config.yaml
n_layer: 15
d_model: 128
n_head: 4
n_kv_head: 4
head_dim: 32
d_mlp: 512
vocab_size: 8192
activation: "squared_relu"
norm: "rmsnorm"
norm_place: "pre"
norm_eps: 1e-05
positions: "rope"
rope_base: 97300.0
rope_fraction: 1.0
qk_norm: true
attn_scale: 0.242
bias: "none"
tie_embeddings: true
parallel_block: false
extras: ["paired heads", "value residuals", "hashed n-gram embeddings"]
init: "trunc"
init_std_qkv: 0.0497
init_std_o: 0.00908
init_std_up: 0.0497
init_std_down: 0.00454
optimizer: "muon_variant"
lr: 0.00376
beta1: 0.9
weight_decay: 0.053
lr_head: 0.0066
warmup_steps: 0
schedule: "wsd"
decay_fraction: 1.0
decay_shape: "cos"
final_lr_fraction: 0.0
batch_tokens: 16384
seq_len: 512
doc_mask: true
train_tokens: 90550000
steps: 5527
dataset: "wikipedia_en"
Each number is 500 + 25 x the weight over the matrix's rms, rounded and kept within 0 to 999. Layers, rows and columns count from 0. Numbers have three digits each.

# layer 10 attention key, 128x128, rms 0.112, rows 5-31, columns 0-127
505486497471507501467506457493481469521476509467480483486483522537515485484473491490501490468492496511525500519490571529501509495503512479532473480511500543537493516473496528523508506495485473506489523499495510529497502486499508480505532485485506513528536502494445498466512515500538504533492484506469512511488538524481510526522491480497474512480402487530492496551534473467518500481534
501504490501503546499513480484448466463494522503486500490477520516484465501517523499513488504485501501463512498488498493511455482478470463520521491536510504535477474483493498484485523500508518487496514448522502488499483505512534491506472508481488520509515493460482506527518509511506524504510504535442513510505500488508485500496476537503502489512495511477529545519518473484475525481526
510467526470494491496507473511447493534491503514475487497473510521492507476495498536533503463469503523496503522488575461519534506480477443513500474504471559495461529479522498527505481498508504495472510532495493500509471506495534496475524478504463505508510479491474480509485521495521521530526490522480510510503471544470519520495440470501489480501421502514528514490509511478535505475528
535518493523518500474514528476471532510508504499478486525483507495474485461501528480511492445445462515479488521485528483498502505470487495501510495510472495491473543460465481485508509506482517512457508521492537490448472511532527518488500502504491524506534450474491519495514505488479489519508498514507505495521475507457489515523427519488505473494525511501501524482507492490488527450521
493503516543474507543456553502538554482522505500534510515483490506463537507531541468500510536518493487495473493514456501507494496513500513455514511480532449466516482523472494533440476500541530496526506528518516538473509506500531500477496551511493468489466550515527554528474489479484493441495544489505503520503465472520487448519529489470502519517523490525480533509455549556498491535460
507525537495504514511467481497535493495508517503525477502519542508555522532510484520480550525493515489516475501542411503477512475535505490507482510509533472489521500535496511514492467497507511495508511492473514495488524491510476522511473486526521492550505533533547532481506507480497449489492484489527502490512502497516528482496570482506506541498525492509480487507477537554554467523470
478473488504496463558501508516537512463514507490540486504513462484467509480508505482515522509531492495490489486532447506508462533496499520482470511491540456525492503538524539496483479514513512481513477493514479539495505465490510468493496540507533474478495486497500531481540481509491500433452542474489470511505459461513506484491553493474539504501553473501461479477487533483535508559464
525513482496472490467507453500496502531488473536495517483510470475446504480521498513505480499466483503477504477459520500505513490484496464496505505487482534510497524439509464477493508486503486497538504492492494487501537546497518479521513491472509487467502484486517467471480510474496491510533485545516496458471531504484460512494471490492462478495496493490513471502495460499497443464521
519486521488475516528486466528527439443505537484488515504537514506471477535505465538486496496509524499514515540546488511481471502555529556452496512463569472505498490583528512529501464523492476474468522482449515530448524491514513497529527525484514465541518504515505505496522502467526513453483547473503527437453449516499527471522548453492483524512532537562462504489457556508527527564493
518482516462474503502456499561556508484474535519549512496522492487416549517545435455465511512479508486470453487519478495488475525546466499483542536428553470504511477538536481473426469477464514531529518447503487521516613530482500482518513475516544452467521514531474521481466519444475496473471494501527516488474493433560492489458548419455486538472559506532472499528441561552526482584407
451507488478499517576509454476555499513552493497509510525515479496517515555479505506537547540512500474524467530509442555521501468533508541473501509523500492478517516535501535504520485524495481500491490485477503529491516463499492514475504515488504516508465489519547491482505468492525489462542515516514479491493488522485501473523526466516465500529491492548496478478499524495513492523495
503493478543497475480505509507495501529513539501460473524499485507504520531506509501498496477519528511525461493575488537499508451502508515467497528541507465503507483524486456489478508511546524500518492523541485496505543499518452477476492498463528501531502490497516511499506538487496489498508488466528482484508486464492521498544466561531505527489555447481479514538493508500497485502510
444547508530452487488491525479488503504508513481539506504472498482544459485452526487498430502544509518524536501454506507489534489473548537481485507518468528394519440511448535504487504499549482478460496507505477511499445509498433528510490488558493471554489506438506487535504507489528519474493477483437476471508517505492452516475508523491518507458518504470463502495534506494484518517484
458535502484456514483482491522522502530521523492517507513503513508541472511459530452507489556504486448501502493530472493481498491480502581469478491480491482499570484459473568507460467536506500466480520520517478557483481515523489542442524542508491485529489530487541531488495500469497498465485494508496496534474538505519498520520519523504515514491477480518469498476503529506525461499498
492502519490509453487509520492497503494504437494525526513499527519502460498482507458481471504475494521477538516485496519513523491550471509470503499474488465484517496488500515487484520507455482485519533516487553505515500522469508548494510481502476499540504519530563500510487511471489513522483470486519478483532497511484529486481488510468496476469531522528489502489498559503494454484469
503461484516484478498480496469478483509479540510499491517524474507515543488492484517498486513522532487518501524501485492472523488448495514505484493502523500483485446477473477505490496496512476526526448489526485513479483507518468522523500488497456468568508506476509502497461478484467546465512477507467512519534526498540536549507514513486517524455492473491483463516501513486465523498484
493530529554557490501497453516526491494509492462506514547475541516468465479513529508493496481469522529492484519496484493509458541505475523510495498511481478514481519506508459499463490522512505485489493515497499504505531474534471511488511542504471509471458519470514526494510483489510521526491502498517510481489532518508515525474526504545509495487556536509476501497473500521489511491506
482491479504493492584469512517509507466501505483516498535466497491515484479431530495533531560510511497457491518544517480525514482497525520469472461481509462460516516513495527494469495508491510472481452511484483496495475497445490487532497518521467517537474554491511500491528478474500542484450465521500511481490519506543475547515503470473519485484547474545450480499499498530531474564524
530481483500515479479504505496541494481474524480514525523518476491487460463515526525461443502464491513497514539533514507530525495517528476540486515491506487504469498509485444533488536482489470541485508523493536516481486499537496476509495509440526541467536475532519442479488523545478497513507491469512530493495473515476537516527489492506531532509544500506498497542478535522468483495491
495497449536454516518528489531484499475503471497482486520489484510540524485495539463505470517498498527515467497523477522484505485484486501496493495534510520499542517478438527498501479516505487492519492492502478521503514500524515517489515492499516479488514497534516517541478569518501467462483474471516472494537480531495484539471509485480519507484518491470505503492526496524486518529500
521499504479508467506493500510494453502462524501504501523515474512458509488496495471542459481463540482540480487559525500545528506454502478503497489508485505539535506502481445507459546511508521502478508493492493478467511510475563469503518489467520506476509448471502534486529506501516468504533498503496475515526512490500504507495508470504559518529534505497495455515473518508491510488544
502499500506526518539434493512508529522460523512485472476513479504498503472432498490487476544492520479475447531469487477490501491498512472504476524522457489505514494510450512492514500490433469508519475471509538495519502507501528528482521475541477520517495527453491510531502484490514470485473528520511524473522540467510551528506538510500506538492506522455555493490524492521520491516515
490513481487524554514477472503494457475552497523501490499514532488538489510505480519534452526521497501479488529493451599470512466552527542495479523442495513494536475533476495485502505480473516497483455493517533527489493527492480541481498489463474512485472526507586465492483486478518497495488458498527524465469495490486514533501507495497489474497525533533475480479510507516489499475510
527480480488488521475547489488460483497473427463531556469466483486475530525485474574493494463492485493502525465466540504485509479509511472551479505456510551529500534490512465488509536485471523519504543500506520522472518506485493495525477491481497443474510526484417484490526499484443502517516491525529524494531488523437523463534479507455455485576451541523466474511476478457452529483515
467552500484524523500458509489461500522546504530453535487530492507502510553515528510466506538500492497460476515500466509506480467497472530510535513528494530512511533505483487485478511524496504512513509513495559507508475482505480518505481505501506493503492445503563495519501467498484462501508507518502481528501512512513462504516529507480531518512493482515506474521504539547470472497518
503490525489482530532474544507489519505523497502524480553510531530485472509496500459529501513478493496489512522461487521448478514508520528519473503518481474493513517509448508542491511485541517472474455527455532502523499512479480482498499488509458504519486509522522500536473500535535471481513545501514506503526506508522486473503514517493540519443483473490468518545476492504531467472516
518481496505488534454490514521441488465484447511514531458504520501475564520514485488485479455449497469511510482443505513507473515506512450483532511446475505527458496525491478499533466457511521527528513520532502529497503511479472497537489498496487484468505453506484488471516547500466534545518480545528543515492479495460455478470471452489445506484469516548548494539502493479497470493520
# layer 10 attention query, 128x128, rms 0.112, rows 6-31, columns 0-127
491483532483499500515528500497482509510499496507521522541505499516500490476486522485503496490510542480474436479490509483509526501480517462472484498494497531517531512526513497493505523488490512462498483499543475521542473465522490482482530544517473438516515521519492526506525518509534521483489485510509478571558506481478477528469498460481510523506474506489536519510533492462485465489501
503472526470528495511476432482454479523514472493466445493480534506507484495489512494489501473492487496487460500499531522453495544514478506519464479494504509457492473538515475520552529513523461489481518465491515491481476484463494533518547484489497486526508505487492491450498487498536558539502478537516528482509489498496518541540528505489491495439473505517524460508552469467544467497479
505473497509486494545456512466481493545545509488485484516466536495518478490446544487502483492504490494454524564571511480503537521511532504572535467517510508509514468524426512520517500492471521493483492523465501526506403509497488539464502530476541508485511517423535496503495465535481532477517526535520513488479497517539507573552460509478509503483490515476456459511512553485505487521531
515479498521505500434437508512525482500443497527507506485480543467541504512480469502441516516483511500468606533514480448515493507528451536494519490481481467515538463481494465535459484497517527504486501584465509485468503521533540506515450507500520487484536510470489537488487478511458481516439520520447492498446478492542524451528530483489470434500504476457491492489464553555488508501482
520476507505548498470468500466494486508480481483536483495528519503488500485495467529455508563503489501496540524500490490525495550563493563476490492440523431474467439532537496462461492498488502542479550541506517499516483499494550471537470479477483507529526560500500522492501484475495522484481556504498516479512516485519495474508484461523462520481467488519496476460476535472482458490529
515516473490460531440492532508563535468443536522497538499487449479501534514489484487478506493475530485503538456490472494539491524485459491471548530497531506501499543446493483506434513526451469520492526483467499492490543543513525464513446505476499469454475468507513519486467503507467451477524526531533495515500477495514508452540505497510496518525511512507461501481470548498456547482494
529488470464482504523504502485454475543495505519501455521471512501450510475459520491543456486478538496505485518497543540498516486467495496473469499478500590482486488496492478508549500525490481522554526460521495492497480503496465566462541520505448517526528503502469487491481507499502515526508482555518522476502461555491513529495492563463544512466462554447500473517510507496522478508491
539537495497496523484468504484534509491470529521563493500509462528512441525466485526509541537485478487522524519506496527532506536487495532478510485460518492514497508449522489530485494501515488501487498526444534503461434529504525517507514512530539510451502545544533517508490466476478519498497513504506485471471471468502559499545518497476446494524496469491471531510462546524501497515499
522491520530548481496495514532509496481478510494528511471477479511534506512457472517462517505511518484500529511506446483538501544535542511522511470523515445520492503522494492501470451499489508498483481576485485527497508484527545432560434524522566463467513518499503547503474488478539522486472539481458509496508493473537515459534508451500399539523485534509463519440494509483489482490482
540471533469499560452455486538496520492505472541469542476489482504502509526525480531469519478499482507550555518505475493524499510513509510470530499486547460550473519509511475478465476500482487520483487491473516485512523476462528433560447529496496473494491493499487532516489489530456457486482515511471519538458461486500485477484495481520497501532464510532494553477516517490476558490528
507509516512510492519510509505495494508505483524505525509518476486517525522472489477491470530451485522482522520521542519529549510491524512523489501517523485501498505498523484499535502533512486494490505480482487511507538511461494497509466459516477506508508476514533459457497478487486460512539522517471523481509557486475501478511510489503502504511502496550495487520475507471510525503511
528518524534459509486517468543513449439550470509484461544499501540482443526497493481480523475452525550499507492474453523502444485537496509507514486490509488536504500553519540462523475465487514489548526457484509532464443475521496511517496527493504490496513493483525529522474461493492475513510480526471494501492516496521474515525494521503464481492482508507486487478474500480509532506486
505534519496486509482477545451497489509467532492520478504503525508472498483502542504497531510461485504499541507502525551512503506480459527499475523514500470511514518494501496514503487507501510513526492512459495482484458501480554494490540511508520547496491482475519537476471507506526519484517501526462516507476492482488514510515520495479499492455466499456525494492453493513489487517493
483536526519511493482527466503475513491499483499501502487551495464495499520516526495507512511498530507475538479509507494473517483472481525493470510529498500475495477543504515486476516513527533482505488509500475480508504504497517523494476537482482517465474486506510473469542532486499497511482524446487512462496492510516499514486507564491499497512547500485497498506478461521508542476510
506461501471481487509508451493510444513522489491448455492515539477490511459526506474522478472504529490486507493522486503521496544511504490516504498507528504467470500505481484502554500512506515500497471493488544492480513521486515522515501497461507505513500504499504509491543458502481531511494475498497537475477510483510476513473528462475498465499485522507491472532503552492507530480507
471532529515513496516490484497518494486514534513518532483484556481530495525517533558487479509509529513485500495530493508458510498499506485536482491515522491516508462486499485499498503467509500480474458511493481528498506531506523497476514494503526488499547518504500508514471489512489503472453518528475519503496487472514516496530499464524504484489508488526515465536488505507532472521468
545475500484502519500482499482523503484510541532487509509481516482514506484507503506479459499493518485485508534476557493449503496494487517508471487497524515504478492483506516515515525461520521525466527522490513551479455516522505541497525484516473503535457481489521492468449481482465465493510485523527505501498490510506515483489504494490496483495496504508544502534484512508506472477494
477479483544505497483514435507503500497515538518515501523478497495511531481459554530508518486522499510546457467505466497553503521487492514514515496513476474510538490536510478464490499519490462537484473480533483533526539476488466486497462511495507503464509511489485525479517542520461459503468526467507471505516498510506492470512492461502467514530503495489468505460493500480484524497476
526559526509494521507481501508492493511537531460478558492484459519489512522475498517486493492531531488518468476497492505532495485478524485465499527513513523471446510476502472472500506508481498490459462470482490474516518497509498461488505514476498467451494539521497467504523511500504501451530491464502485519505489494468543499515484446491481568529510462501458503487513531499483484515499
487476545485503484479483484519462549470500449509540488514511546475502503522470478487473547476465516543520491462484513480513499483461448504506509508478510519466581545500467491519511467509495506566469508529521489525544500493518458503513492521517458481486499458512455532510468515492432529516520516558482492567490475545447497467498509524498461461518478548485533525444495530494513512467507
509501532455469509532525530512488502495527501500492512479490496508497502498497519477507495501494484511504491494531489520511516507535474515510525494474510499517534540505538513500502504496473528486500526486487465469498540501515510501512550513508511473475507500479507489485504496504450517515494494515507495475483491493498507514513491522481517513512491528504505487522486535505542523528542
496487521508491466531490478473490483504543532469521521471483509516531477535523448509511469489501492485502485519522507493478512493507510525514520478495478505493485492503505472504547501476501531499504473501499526523502541510524449493474512501458518487492539521470505495506489489473497528493492497465493496471510486454524500484512505529506521518509510497522518500526513508525534509515514
525477466499491521501472500486538481488546489523481515500502511534493536526485512503511484509505531513480487501502479501508520572490513496472507507513498495494524542494517497507482468500530479502455454470509485533468494499526506484548522520489482502457481501517490486529509466479497474509483545488496455534507520482513457479517484499492480524545508489514502500503512485495501522535515
482490508459529516462495482470496500548503499485487480541520521496494452473473515511509524486474481504443524522510467514462502484523454505503535477472502510520492500500448491508531547489496484500513510483490502488510495475494484514482463493491509508494480502512479448459524527513446473509471496468543500495493473499474504478470487506513474478494541538496516479464490477468462528478541
498493498526527489506515506524508473517482487492474469503533484510500486515509465505504499509494485515526512513522525478501529497509478490533503467521473488494466496472505496503497485550499512502475492535480488513530482501527490489508524465482477516545466475495515473478470521481492480518501517469488545513496513499484535496472495528502477461493525507506505515494519505485525498496507
473564499535495483542499524502491491502509508486496502478487463496490525508499530501477465546480518509457490499558496481513505506480483479493519515523485469511516483488432515489474483523474498534502521530522475500497511518482525531492511505508466520515512484541506529460535496495485518469517505494486536502493523472512519494517506491505494522501529498503486461495498491521472470478483
# layer 10 attention value, 128x128, rms 0.133, rows 0-27, columns 0-127
472515412533497492523556492520474481490502488469494469498468493490519454508514465491528516488519531486526484552483510523495484491504507499486507546530476532497521523502532500545512515456473463489504469512521511559485523459499539509515492548550486499504475503502472479499479502551504515531462475481465505532525485543505459474493483525487525494485530498493526504496491500524490469498515
477453476493497495524483484501539530464520459464490462523494487457478473436491526448481467491490503518477483484503484493541460501546464538464562474525509513510545458572540474435467513464502527491533487485516519525517480509503495483518554564492521429476515512482492509510529518508496519463497518461481478504471535479468449507478535525489497489449503536531425486525519566527540513525531
507528515468477460499496512501518486509451496517493501528492488513515487479493455515487458487501520520493513537520504501517508474447496498507506525519521503545535485522496498558531488511520500510466528532527487555503519503554532516508536512528510506511557504515495515531498517493524515527533491489484521520506505468472476498472534490545466554489499490538526499482526511492502510505527
568482476482498495488515483512501484507548486455481502468481484498515523517467490505447504483481500489539497508485487471501520536490469455521547494483473534519506479506488492550507529512489496529506500493501584515500479499493514469488496507509538537480503502486533506497482490512493493517523492549461442516510469512533517481459490491479482533479480500546478512537497435502474476527520
516495477501470519509521507536495500525470480489530515482529517500489503505478496498517474478521550507468471483516497509500456477493456495488518502536461483535495507467490522510509507449518577544498502490523452476488497447484500500527431479481516523499514494496526529492554550499490514495452517471464499514476430512451466510461527507543511506501522511464514556544487507503479510500461
506506569505466506508517514492485514454524492581466504515527479515467527511479521512524474497501516520492475480501488502500494472516506471473524573507525475495514509547498524453540501503507522460469496508506529482497479505485561507507525470471412476485507541494526479502465543508530490519542512494475548513551494506521531447455504465442515469475499499507453533451473509492495519463476
516465494490513523527487473510501493532535499499493476497496534480488494521532517548503517495509458507512479523483467499528509527517502517483473517499509516482508505469488477502510497457478505465521493509479505478504504514448505510465495519501505511482473494436503508505506491520510479491509476477467515508533486483518515509466519509514479481516493522492515478504467490518474526491462
502481492486546468534501525498505475501489505508504511502491470482508533552487485523555541482495488529487524537504513535532484441520487474509458511465535500531491519487457495552519486547508478508539482488489501473499506527532488547472511508501505521486459477456486432516465486485509478504511494485515561535506470471480549460537525528509459498466469479497536531481478499479506503520497
526482493483517463500474509503483493532495478495525505565524495471467472455438501508482515498512537523509492536502516548477496478466507489510488506511485493504491474511461524505478548472525484541475499461475478485445528460550539512496507528482503491508500497466480540480503518493519534504509495484487513470494536486455519489470484517484509534507486497537513515502498552525525581496533
445497509456514489519476506492450460527514520514473518497489516467528492528510463501492508524507494513508552523481488548501484539498486499459505500524493498467494528521446552517507497502461458541496488464486508494486510457486493479448471471488517511474532505517519515541516485435485517499556518538509517493448505510523541503510518492481540489518485534517481498526493526494487483524477
426536518446535537478500521469511505504502497474540553472493504506465497516477532479477496573491497520517507470474463475460521483508539518524511562474536477454467466487439492501483494556472501481488477493474467528473509481481484490474477509485499510515505497508460529483441434544470502530498443498474505508551528524490473533535501521549557481494509445495514474509477451511517526485491
484481526537456528525527473467504515508482531530517486514546472539484514476501489566513458509544509533533469485508501550518496466540553469473456487550507498521453474501533513477506507489516496510530453434536507491510503460520515517529517487547467510541501511563491482504448479517565516459463556490526501522500577494482488509493540511597482498509451499518505490493492474415497476548496
504507511473519483471491509530504539540521539524443511449510493531499524493466503502501562499486449489491544558513469543496485463511516475556489512444582501513523517501484525504534480526529490479501490492489501494518498523498491484437484512530513537491456486530550469557499457471500488518520473501531561489548517514501520523521465486489488521497513497501465522546457498535474487514517
505506481501524515500471505540503554510548474450510530504477544458501514510463487538479504493495480482486513551457506469503511533476459517470464487444461495500488517480485430517514555469517529499489497507477509495494456532494469509485492505510517540514479487460557460453489471491463514521534479556495495486484461522562472520501476480462487509474479514516498512501480474446476504521482
547539486485491459518520483488462523534527494498490478513474495500457484495499496474446489531470467471494501442484472490532491532519484502487472521471479521463465507587474497552549525509538469450491553503492515513494473475463487505508490546495504463507499526518551481518481451555457472518544470502515487500485491453530515479475500481494540516516545516522484495463503540512491453507542
524547496556519542446489540527514509497525461515495476495468501570499483478567510480495491494496453516504497492451483527506490522500490530522449459478480442501486536434504520489424466502548553498474459547485506510463474489506490495504494465464537496461483501530534448505470463524438466486514514452524494488505479522516503499443479523509515490561498514483524502549509510510512457463499
521499528465481490513484530500481487534522552469483480481476462464489512548442463475474489547527534498481490526540532466513464492502447481455520551490520535513495520542467521502489512518441522501474503493478475537582508512434478476456487550530466492509488525453537503562544507482483443555556509472444500458487505549566538472485492441468524454538522543431469550449502548532490602451497
540452526496515533503498495505485481465501466543505474535534554516523527515525532526541483499525506479512550489510464530494488479446469544466517511487482497506514517497499501508479499483521496507516505553535526525502500545505500511500502482497482535501507513445539499467518539455478488537483545467493501488492468487528511489474536549489532461495489522456483510533483498424516516488532
511554492514513499489512514495490499478543523481427514452512523481539566546507478503500484501508504481491539516497497465486487492494483525501513540462499496468493516463448512444498461532530489483472541506501493501441515484506489521454483497532486525485512496478508486533491490479476449494541512491474494464559496501539531477505480500503506490526483515488463502469474523501495499528486
583538487506477509471467517501493474512534515507443481481503481465505493521466476495486522541461518546472482487505534473502486526504521492453469458451532523513446495514467493523491441489469495442523511540488534472478460530475518511470496512504523528488474518496511520529528425492481439523548472526494531539498476497562500487521484507539483501500536492506484502486452521538446515499480
459502469521485547490563524536552544501443513496475494481535472485542485468467487519510492460516514548504525456506448504472529483481527505450499516532497512545496484506519512469539490491470482502507461452530418498457577477524541485521493421480455531544484489500492495536494551515470514526505520477498480463501517485480520499485519472538507480493537507481526534497499500462509484480470
466506470483462436479538446487508506495492478546450515550498487482559487522482453482539519501489522476494511497506507531502510515463501523549480547516519534515483553502503508559514473481503511536516523469522472442499507567513500494496466489528470524485541472484475524513508457488532526508541514517491548476515496565450474500503508491473514496497465518520472483525525518448494537522459
525495492520474467459521503482495513531537508478514530500447481446543500522518506526536521503503505517514529563444500513501482511540527462511533478530520555516564530513516496532437525522556544513463538505498513481479478555496523475489505501532443472477469511445508510501465483467485534505522507510499483464501459486484477490515471516502525478478501462529456544479473506515491484497491
530436487490466522539509491487515470510515510474449484473492438475561527523487494481479497522498538504496552501505495496544549527528486476510461526464504546474517499524504511577514501517544514478515523491502587562506489541488474504458484505447538524449509470495444529517492493515514487505539523534458482534500525495527556468531596515494497500489450513514519488496524524441521532494495
496467496516503467479491468548502500492480525510491473515531492557491500475484512505487494451509489511532471549513492486503500544500461526502518469420443480476515483477495521465444514502454540502446490493539467469486468477514461441490468482517511503515496506538484478530529482507512469494467568455503461500512529522509508497440467458506519506518532523513515501521496446517483542480490
508483509513481546505504512581476495504492499545511501467509496504518526412460477504515450516492487525460449520541510514492468491497504519510502510517536491541484515497519539485479551462498529451479531513479475464485509462472499490501498499528476413482501482445544525468575518503515483547495489537500552500558441526493511501491506484566463539484476503487435482524544547502456448478483
487488505473486546501519485525512469516464493509464469442484478539476507484474487499469485504488528497507516475521513469534497492491507525504483496483489480520423523541504543517452516547502471512481466516532449493486495507496484452489528479521507491505494475487503504497481518494510541526523492494555521528506536552507539479498502503528500477535504538504517478458486483458493526482475
503531438512512544497482466514520464508543488489496521472505503453505517473503502455511516485529502508486500510476498536474527510495482470513499503494538491502505521526518494503537495439502513514471528464526503462507497463518488501524526480470477488519482521489506513522486542477529536490455521497516486487470519514446492518519504475520494520474492497594483534503490510476477546511507
# layer 10 attention output (transposed), 128x128, rms 0.106, rows 0-27, columns 0-127
501471550500521500487500510507502498515512476514524484516470514480544532519503486507506503510492505508492504490483505475493497492496534460504489486520508564511515505540487528512520476453503516508514507509493471480516481499501483501487504503534483512487503500509466514464523510462490486461552457555492538467501463503505485500511487499504495501506500483507476515513467481535495498491480
481499514540516503488539518488462493477505511508493467489503512481485493499536506500491463496514497484546449494436523485478525475510533457492498524532470519525490502515462522497503499499516523477511503523535530510485541491499495479516467485528483478519490503494484524559454510520503504518497522510463494495542526519525491478485522512535493508514507499481553497489515445517505520500503
471514499518526499486548499480509493512479528469517526514510498515519504517525468534519512528513503473511503487517477494509509497512516498491495459494450536483464494519539526502524462484491476484533467479506494472512517506492490481468453502497496519499503567525493493486512509515525493473492507485493528452502500507476510473447489489500512515495527528516461524515497536478490476522499
528502488486493540510468526504492478479538539487503517478503495532520482469484467504516518494498505519509497531473494501516499499504526494518521508489509503519520517512526487500524517512477531502479448440480517478517430543467473497460530515501516481457514507506531475515504476527480492482520517478502455498539497516480497519458498487503522538471517529502430487518526538487499516510513
506524526485568498446472481485494484491533501470459513522468536514504474477534516518528517458483495499523502510512472495447484494544516515518499500496490497490491489504518470492530530506496519475507495506489523497496491499487533515522526483531509461493507509469474486514482487511473495498461493502508494490511516519501523483477519493473496496489499532494459505487531496498524473481458
518514474526469530501478512466509498483470536516492487504470508499549529487521493501455501504481505498503484484469500508471470447520464498504496508498483573518461498528466494499467554493454489483531490473493488507491526540484486522437527490487530540477536467490487477483531501511463465468498465524466516485501463505490488519534482500499509496481518527489452493486502492533484520502500
503528511501531494489483532484468479510510487473504506476502478501487523489491500514483481483458536485496486514506503495523515523486486492514517509472507510516455514506508465503529491517490496480489524501503517518487483470508510512482503489511490489517496490530505489509524508495491502508486515534514493537524497508515466490539491524483521546478505489535490510520502508509484507503509
495520485496467490505482520540540494523532471500481508527490484495503486507479493481486510485524525515495497475508514493514486509540526453515506499532503516495490549503503483499472537489530513546501453503470530510509481504514435513519514479484519511502495472515513487459516497538487505494532475563492450487511523508480494482539469496487496459465532491538476481507483494502489523493519
490519526500519505534489538517519488513499477505488507445517489505496498515529478524521500510474451507499497478468494491487518506522523510518496502518512518498503493491526490479501487497500492494514508514502496480531522491492449509500505521497519498496497532512495459525514515483524518511492499465501510496480517499497490498496498527514532538514542493498493522513506444517515476524481
501493472494513532451514479524491508452485510483501480507488513506413481507511473503513532479487486476527471530491468494515491500483483528517497498525540516498506497461508485495500460544531510515496527474502453466517494489544541516508482502499484528520470506503482483508518492508512504515456478501451502554494501504504522472501501503479495504509494482507500512482509449539507525473496
514547487501470507472517520556481481501521471532488477521457504528419473513462536508453517520472513492477502514519519549519480514510479472535540470486525487529503500476511524492469529472472500517493546488492522512487492518523517521481530525519465506463503475532547513516458531480498505499501493548507489519465531525499505517492464511503527471481509517488489498525474487531486447470473
484497480516474480512461511504530491515509528471484496521484485500543496562476536556529482512492474479495532502483502523531528462549509521495475501493454488535477493531494463497488454537485523458503519505463473494513498475511475457506484475482498524491507473479480468503514503461521504534456534516513489473500538469525471500499495506535473505454486464499501535484493462496484493566459
476480529472463504523480522513519506500512491514513483548541468504469542472504531483481482510508479504469526503493476491469529510481479506507514520541500537525495520491473499520473518484481511495521517487488556490475464508522465492547478521495498513488475433509476489479471521505481499485486516520521489527476515479470506507467486537454502501507478539515511465506542509471491514511507
478479456451497506502484474486480527530540491508516508461491480491495504479480443499515517476461459508500506488510479537509536505478470492481498474477542489503568528461483486549482534537497477509468469466508472488500470486550462495471495500466479477528487516510471491524526457489526519490496512502527472491458491494480488535543499524466504514547490509505511500514526523519496494515491
533512516498477515555535537505503467513475495475493486514517465518472542477497446467536509466535519510487496508520501483504506505472529445497508499482523515511497510495521521498503515509488494533494486487519470537488508517508512434486517491516498500514478495480500517508485496477542483477533494492478529533522496493522492498482490449471522527503488543494483510504514509501503501488479
518486498483475494497468505493532468502508478487487532481477526495522527525474480507452503496466499496487537516517491480500499523494503531522530499461526491507505500509461459500544496486464499507484507514496503534530424517467516505488513529484508519536523521435538543502447451483480468490499504526459478524447463471537475507583503478496477507510503512503508508503475508469507502506487
466529499516517530500544464511453520482511500495486508463525495490462527491516481482516493472497497510519475496489491489516495490479469464559541484538504503479501511503518518461523495537469479508501485426522463508503491493484529510459502462472494493485506495515503472448518530501481513491517518475504495525530480509494539495538540540490501549471525545534477459446541493447495521479491
504518523516543482480496495515479485473509460507479489498483516455502493462529496496456461490476552498479556510442511511476495460499476480512523521567452499486528482507482520502505518442559526515467533498535515491485533467482516513551504542541472508458459474482504516531453505512470506479512501534447479497497511505520473459507527549501518473546478449525515476458518473571506547508512
516464503482473507484506501526504516513532512513502487499504511468508515519504467506520511490479475503534502482495504483524519509487461510471483492478494520484536510456521479535455521493527498490536507457486531515464487507501495507530464526436505482512500471479518544520485501518472523483473489507545475512497474516520482516528505540458480499508478471509501516480502551481483523474519
495498493495494505504533483492426523492459485504515482501488512474470524486518515491494536500472541459518496493469519483546522560483510474455480524477531468499492504479530490457482510514521519530497524472489495503466476522537523484489492524482486515558493491493515537507482481485523527488508490562535500503504501500491472515515510488473465516488463489500511504491510536486486492507531
479500525512541486449525468472477488481465525488518490506511556477513503462558557484497505477504488484523548545524507493504466475529497517519476495502499494476477454517500500478483502479482498517505491491508507522519512518474509552492478496536547525459526498457470476447499542520499485485482518532476504470543510531478523461476533534533473453452483516505501501501446444486489522514479
536481473532558475508477557471483487486512481539517540518490541509467542497500482518516518503484531525498479481496519538479505474518507492494556537535505518479517508519486485459480504497536491513526501509519500504487547501527472499476487476480494527523493488482513468472516511490485515517518504507524464516514523509463504489453494518499505479487491515492512518480463482506506489489476
515537502535496513508479496488496482480517510471471482476559488503488486535487516508494470516503489516529482496512471510507566472506537504467508514484525509495476477467482505535487497476442476513507447483458502481505503480516498521472496546502541454499513549557523478524555497486496482452551517460542492550478455480443594494530498466456463489505533474492488484519473549482479464542534
519497462481483464559531478515485511482520463552485488558486456523507538453523467468490492515498471528526505495467499506522484513500534452533517519529514485524526516545484488457531502501511508535519512499552522521536517481497465483517467481535474522521470485502512512512496442523508442497534516551482476496527507517459430471501510492514489492457487551516496523496494474509498527505509
509493487508499536483518496512536490484538458505499472529463533485475507500463500495532521523509516510482514500457521483516472497507482486544520477481524483511488528499508488514516470505496484490509531498499500515531478446482536560536469483531518462509489479504487516495480481512493491539494444540473500514501502534529453511500496534492493480493471538458505530490565493527508541506504
471512509524530526503504465515484467525529539450450493535522557479495497521490496487508518470516548463508534500481464515448474497515509487486505524488503501483481498516531470499511492477517517456506489499485495512475501475507520512517519463489505520480527519484484482508496519489499495464474474467465492528494500491550482493485469474486499500497487537435448473472491484505495496510479
514539526489480485513493532527500481482505504473530495552457493486484470528523477498504521490485489494476544471510481536481524478493456506523516475522524506491484458530497509470482495539460487499515526497503494462512510499480517517497489517502486527461467507503500501463486488524480505479533561478491485498498469503510549489486501540461494458464468505503510521456506501507490507501469
487481517508497514485466495488505505514501470490509488506489494541501509506516508528504520481503521473517478497518486463494473501488537520496478514481503499509458494489495478476524511488508509518481452519481528469515529493498513489486477490494513516535485509518489450477524503513535494496524478467466491506472472475528496501472489491520526536512492498496503457516542488499455498486481